config.yaml
d_model: 192
head_dim: 64
positions: "learned"
attn_scale: 0.125
init_std_o: 0.00456
beta2: 0.98
lr_head: 0.00657
decay_fraction: 0.691
batch_tokens: 32768
dataset: "wikipedia_en"
Each number is 128 + 32 x the weight over its row's rms, rounded and kept within 0 to 255. Layers, rows and columns count from 0. The size above them is the row's rms in percent of the matrix's.

# layer 5 attention key, 192x192, rms 0.123, rows 166-174, columns 0-191
size [116 105 107 104 106 115 118 111 102]
[[128  60 138 138 114 207 146 126 103 119 167 127 148 123 137 114 123 126 116 192  94 105 135 124 155  97 109  78 158 156 213 183 105 133 136 133 145  92  86 139 168 186 128 145 140  86  73 119 110 101 150 149 122 103  81  95 156 111 118 125 122 146 103 107 133 124  77 128 100 139 110 125  99 123 139 120 152 157  74 120 135 165 164 109  88 167 141 149 116 139 101  90 180 160 113 134 186  67 151 158 196 142  85 113 142 188 140 161  84 181 126 119 145  91 142 154 121 137 120 109 103 129  95 109 104 147 162 133 176 183 104 147  72  84 147 170  62 148 145 128 104 124 157 111 137 146  70 121 152 124 108 166  92 136  68 160 175 124 125  64 138 141 151 144 152 103  62 142 154  66 110 103 102 135 144 120 152 110 157 170 164 193 175 120 121 128  99 120 123 190 205  42]
 [131 111  67  79 130 170 135 188  85  96 146  76 100 138 115 125 141 116 103 131  72 135 177 125 148 183 161 186 174 143 107 153  86 134 117 135 136 148 156 136 144 172 118 172 168  60 115 113 118 143  71 122 115  55 135 127 133 121 149 124 102  73 139 134 133 136  77 129  98 125 137  71 136  84 152 101 118 196 141 102  98 131 163 134  49 172 118 162 140 146 116 172  62 145 125 123 102 150 137 141 147 170 110 152 210 196 102 119 130 152  75 133 162 112 109 118 148 204 126  80  75 101 107 131 139 145 137 180 155  92 101 134 107 127 141 117  87  83 109 109 149 174 174 174 133 127 172 128 144 115 146 134  73 121 142 144 119 142 180 141  74  95 112  96 102 110 148  80 147 177  80 144  85 110  85 130  67 145  72 120  93 143  68  92 138 120 127 118 128 108 151 179]
 [120 136 170 144 155  53  97 149 120 183  51 190 174  82 112 108 145 167 131  88 107 154 132 137 116 169 118 111 122 129  94 120 133  82 193  95 129 125 105 148 167 130 133 130  94  95 144 105 144  72 128 139 163 160  92 118  65 118 175 123 110 130 143 129 143 168 180 158 180 135 126 124 147 172  63 116 128 177  95  92 130  84 145 111 178  87 127 172 136 145 106 157 102 156  99 110 129 123 109 156 130 122 123 100 209 147 166 159 127 121 154 152 164 104 117  92 115 100 117 112  93 166  88 107  95  98 168 133 166 147  88 150  88 143 117 180 190 102 115  90  91  95 103  99 133  75 138  79 144 109  99 140 109 158  96  98 186 188 172 104 107 111 171 126 122 135 113 194 116  85 109 164  91 175  97  51  60 131 118 143  90 107 111 143 107  51 163 121 133 117 129 158]
 [124 173 160 105  55 147  80 163 174 141 129 173  75 170 100 138 209 117 102  82  66 185 144 109 112  83  76 129 126 126 113 158  69 175 126 140 108  62  89 140 119 121 129 155 108 180 142 186 167 209  73 109  81 147 175  90  93 175 139  52 132 119 148 142  92 133  92 166 130 135 119 148  82 167  96 126 180 132 100 142 159 129  79 127  78 108 101 108 131  49 214 123 144 140 125  64 147 127 114 142 143  68 159 134 120 140 132  80 164  98 134 113  96 165 129 156 137  96 129 145 124 105 110 210 100 151 142 167 130 112 128 115 143 153 120  30 125 121 137 126  97 153 137 123 110 154  71 118 149 131 157 144  83 123 107 137 173 119 147 105 117 136 111 128 126 172 117 137  97 112 137 117 116 146 111  88 123 160 141 146 145 148 120 115 131 125 167 139 190 140 119 138]
 [165 103 122 135 135 103 147 198 180 146 165 119 135 117 165 121 118 166  51  81 114  93 163 125 131 143 118 123 133 154 155 135 120 178 144 113 136 115 184 164 130 157 120 164 108  92 125 146  93  87 133 133 139 147 101 144 136  81 131 156  63 114 135 125 136 120 100 190  44 101 160 159 128 146 116 148 103 151 112 164  68 125 134 109 120 148  88 118 112 120 118 111 145 106  78 162 160  74 135  64 133 169 154 176 143 136  84 122 183 128 142 143  69 119  93 122 113 158 156  54 147 147  73 130 100 130 111 144 153 124 158 141  70 108 110 166 139 140 129 128 112 122 114 161 113 120 146  59 123  98  57 116 131 135 120  92  77 104 165  78 125 144 134 137 142 120  99  96  93 101 160  70  80  95  96 134 201 121  52 157 118 147 221  71 132  70 173 152 159 181  79 107]
 [154 164 116 107 125 161 156  72 140  98 149 127 139  94 130 155 162  75  88 138 155 157 130 119 215  93 173 148 113 154 130 134 113 189 119 134  98 130 196 114  82  99 193  84 123 142  94 200  93  97 117 113 100  80 165 120 137 202 105 112 172  64 158 145 129 130 125 169 113 164  61  98 116 174  77 109 111 155 179 137 152 120  88 127  80 100  85 108 128 164  89 131 132 146 112 117  57 158  69 114 139  85 159 102  93 209 120  96  97 180 131  98 145 135 134 192 148 154 122 122 131 118 182 112 118 210 164 151 138 165 135 121 124 129  82  99 157  98 130 151  93 149 116 123  84 131 168  95 103 113  93 163 130 124 158 104 131 157 122 123 166 152 140 166 141 140 137 169 127 118 122 127 109 196 122 151 138 152 157 143 116  90 181 130 171 131 130  98 154 102  55 160]
 [ 99 137 169 154 156 192 166 176 154 114 175 157  93 136 115  90 135 137 162 140 149  79 135 179 178 146 114 149 146  96 129  76 113 100  82 155  73 132 113 129  75  78 154 164 176 171 133 118 126  81 123 104 140 140 119 147 109  91 199  84  41 130 134  77 178 148 142 166 118 183 129 119 160 143 135 114 136 175 145 140 137 159 128 134 133 137  92 175 118 131  63 152  98 142 107 116 160 145 145 150 128  93 163 109 200 140 132  98  85  84 147 118 127 125 119 138 118 187 124 135 113  23 196 112 149 128 109 101 121 167 181 146 161  92 154 141  80 138 148 119 123 123 112 129  94  96 112 140  82 140 128 195  97  72 136 103  68 114 134 155  90 113 148 130 126 154 159 140  77 108 123 171 122  52 133 107  42 127 141 139 164 149 158 100  98 158 145 120 109 138  88  86]
 [ 55  67 108 120 113 135 140 182  94 131 135 131 121 101 128 185 111  95 128 111 147 138  85 143 129 135 122 169 126 136 109  96  86 137 106  81 142 129 153 103 121 100  29 121 104 138 147  89 119 185  94 162  97 115 159 136 156 125 137 144 129 166 149 124 176  67  73 178  75  42 103 135 136 156 141 150 120 119 141  98 164  91 111 156  88 141 158 117  98  65 164 112 134 130 176 104 172 142 149 123 103 125 132  89 136 114 120 151 151 136  98 146 154  82 159 134 135 140 122 124 125 159 148 164 208 163  88 130  87 174 116  91 153 138 131 148 124  86 107  96 167 121 145 118  98 137 186 127 165 117 152 122 128 125  58 161 137 161 131 136 160 166 151  55 166 107 141 114 116  85 123 143 124 128 198 134 157  91 113  73  48 120  58 112  46 136 149 114 208 103 133 173]
 [ 88  93 111 114 161  94 120 113 167 135 126 182  98 181 125 113 145 125 180 154 108 118 157 114 160 140 111 133  98  91 124  81 133 111 101  96 117 101 131 130 119 117 149  96 175  78 232 134 154 186  97 105 138 108 139 184 167 124 148 120 137  95 110 144 121 110  75 198 107  98 166 133 101 164 115 118 156 193  96 141 102 164 186 201 126 137 190 203 165 115 136 105 130 163 143 147 116  86  97 164 195 163 116 181 135 114 103 159  70  78  93 172  92 144  79 134 112 129 132 107 102 128 112 125 114 156  92  98 127 176 101  99 111 178 129  99 165  97 136  99 120  71  88 117 132 107 109 145 120 184 153 109 113 144 124  64  99 136  64 185  98 110 149 104 157 170 139 141  86  81  86 136 141 146 107 110 190 120 150 164 143 142 178 165  89 106 119 131  94 128 174 106]]
# layer 5 attention query, 192x192, rms 0.129, rows 167-174, columns 0-191
size [107 106 109 108 124 118 114 104]
[[ 98 126  88 128 102 149 145 162 127 104 110 125 102 151 171 121 188 176 134 136 135 115 185 160 126 166 153 165 148 138 135 134 122 135 149  93 117 199 118  78 125 142 140 138 100 127  75 134 173 159 113 138  76  81  81 104 153 152 119  92 175 125 111 130 125 187 145 101   0 114 159 140 135 106 146  98 122 167 113 127 118 106 101 125  72 160 127 148  94 145 106  87 157 176 111  89 120  96 117 108 198 154 147 113 167 150 182 132  89 180 104 120 133 137 117 130 145 117 164 147 132  72  96 149  84  41 112 141 131  83 170 124 175  99  83 135 134  96 114 162 150 124  96 148 107 108 214 119 104 170 100 158 114 148 147 131 146 139 174 135  79  86 215 138 104 110 105 157 113 137 152 103 118 172 107 189 131 123 153 152 121 120 158 156 129 118 127 210 127 115 155  64]
 [145 142 188 107 128  82  98 125 222 126 132 190 109 174  79 144 131 174 171 120 135 108 154 139 161 112 111 109 144 130 115 138 134 147 105 123 116 207 101 109 135 130 122 183 160 127 200 174 102  82 127 137 196  69  86 103  69 116 151 149 167 159 109 182 140 143 131 135 108 151 141  75 133 143  81 135 158  62  70 180 120  80 157 125 132 128 118  95 148 115 134 118 138 159 111 101 150 163 172 124 123 138 157 179  85 100 124  68  84 174 104 165  44 145 107  94 117 118 136 113 134 175 181  84 125  69 126 181 162 146 141 118 157 150 113 153 130 113  94 156 106 100 153 121 144 110  95 114  88 166 112 119 149 144 156 135 187 149 136 116 141 119 155 125 154 125 145 117 138 102 137 159  73  77  54 145 127  93 193  68 115 158 169 173 135 134 145 163  97 171 135 122]
 [121 123 110 121 132 108 130 163 142 125 157  85 174  55 142  96 143 137 185  98 131 148 148 141 132 114 134 144  79 155 124 184 100 149 174 139 106  81 153 174 126 112 109 146 166 159 130 158 151 102 119 138 118 129 101 110 136 126  80 150 129  67 115 148  97 139  73 120 167 153  61 136  90 123  38 160 184 132  53 144 137 159 162 179 119  82  64 116 154 106 102  73 189 145 136 138 134 120 123 116 104 124 109 165  70 127 166 125 162  92 145 101 120 129 114  99 136 141  78 119 169 156 156 165 131 186 175 182 105 142 161 114 201 107 112  92 115  67 119 123 170 171 111  81 182 131  80 119 168 170 178  55 131 175 151  72 114 124 132 140 154 115 152 178 130 190 126 106  93 133 105 123 150 141  92 129  82  98 134 155 137 155  95 106 155 163  88 134  81 128 183 144]
 [136  63 128  36 129 149 213 134 131 139 215  86 157 163 168 124 160 152 138 132 144  94  91 128  81 191 144 131 153 127 134 139 110 104 162 138 161 130 127 128 118 131 156 152 138 148 146 138 150 115 172 148 135 187 162 127 148 145 147 142  95 165 105 113 142 105 138 163 130  95 138  92 220 160 166 104 122 123 114 152  93 103 128 135  93 106 108 106 194 116 157 137  70 150 143 103 145 181 143  91 151 188 170 143  78 133 132 180 106  94 145 128 123 167 107  58 127 153 119 106 108  89 112  93 181  93 166 143 149 111 146 158 102 117 131 127 131  71  97  98  91 115 150  88 122 167 161  54 123  55  89 163 117 137 127  94 108 120 177 158 132 132 150 151 153 158  56 176  97 119  86  70 106 174 122  57 155 153  98 104 147 136 139  97 106 164 142 115 137 100 103  80]
 [ 96 168 170 225 143  88 171 132 166 161 131  81 124 118 187 147 116 145 106 144 167 138 181  90 137 134 133 138 119 198 111 182 114 104 129 129  54  92 188 122  94 129  96 153 132 153  85 174 136 139  76 187 114 106 125 165 131  99 116 105 116 126 127 128  91 162  66 159 106 136 128 143  64 130 118 108 139 137 188 103 187 191 155 159 124 167 100 144 142 167 104 179 139  78  95 112 120 138  85 127 100 129 155 115 123  74 137 121 128 166 128  84 100 200 119  90 105  93 107  57 129 125 164 128 120 103 135 186 135 126 119 176 115 134 111 109  93  90 149 111 116 136 139 138 145 105  93 143 146  56 159 158 103 194 156 158 141 126  96 112 146 166 131 130 107 202  43 110 116 110 122 125 133 123 142 122  79 168 153  98 135  86  90 116 156 105 106  81 112 147  81  87]
 [ 69  84 127 180 163 121 153 177 121 128 165 167 121  91  42 117 105  84 140 210 111 120 141 102 133 141  74 156 141 120 140 160  89  69 179 135 105 130 180 122 125 101 163 109 158 143 104  46 111  87 166 128 125 110 141 174 132 101  81  92 105 108 150 134 151 153 170 106 127 193 157 137 101 156 180 116 116 105 134 154 125 148 139 138  85 154 117 131 104  99 148 131  72 103  76 112 130 139 128  80  80 135 127 173 123 132 145 145 114 139 138 122  71 148 128 113 151 104  95 169 154  65 106  94 124 120 112 143 123 117 120 127  95  79 154 111 148 141 120 201 127 159 152 137 105  99  81 109 118 163 136 133  81 131 150 139  57  96  74 151 106  85 144 148 146 171 150 146 148 114 175 166 140  96 151 107  95  98 152 127 130 139 193  92  88  60 143 194  59  59 174 161]
 [101 136  67 106 132 113 156  92 112 108 133  98  80 137 130  86 140 167 129 116 127 110 154 154 122 109 166 155 178 179 138  90 172 159 177 118 150 108 145  81 115 122  92 121 119 114 114 130 168 165 118 146  88 154  73 123 136 170 103 101 141 131 194 168 104 159 119  96 165 152  99  91 143 128 136  74 111 145 201 153 168 146 158 124 123 146  75 131 128 113 141 135 149 170 178  52  94 111  84 136 117 145 102 155 131 114 174 204 188 160 140 176 145  94  89 158 100 150 114 118 230 153 111 157 112 130 160  93 100  85 170  82 152 116 135  88 102 181  63 163 133 135 181 131 149 197 179 137 160 119 115 112 148  94 141  97 114 160 168  83 114 177 125  97 163 102 120 138 122  41 110 152 122 121  84  89 152 133 103 135 136 112  72  97  95 122  97 147  86  92 167 139]
 [ 29 179 160 143 116 117 127  89 116  97 121 213 150  97 148 158 147 163 140 117 116 128 169  80 124 178 110 128 151 137 145 145 107 177  98 149 107 165 132  64 130 154 217 101  92 110 113 128 144  93 116 106 141 163 100 102 113 114 150 135 110 121  84 178 192 143 154 172 123  94 165 132 100 131 154 113 131 161 144 132 110 187 148 140 142 108 140 149 125 127 120 106 110  90 136 159 197 147 179 110  84  95 205 152 148 125  88 153 118 133 117  98 152 130 176 116 113 120 127  79 110 190 141 132  91 124 120 140  86 187 150  74 138  53 180 124 155 168 130 114 148  89 132  74 115 105  86  70 116 140 143 152  50 134 113  78  87 160 164 109  63 132 186 161 140 122 126 141 126  68 106 108 135 129 126  80 123  84  93 102 145 163 114  81 141 115 163 133 157  99 159 103]]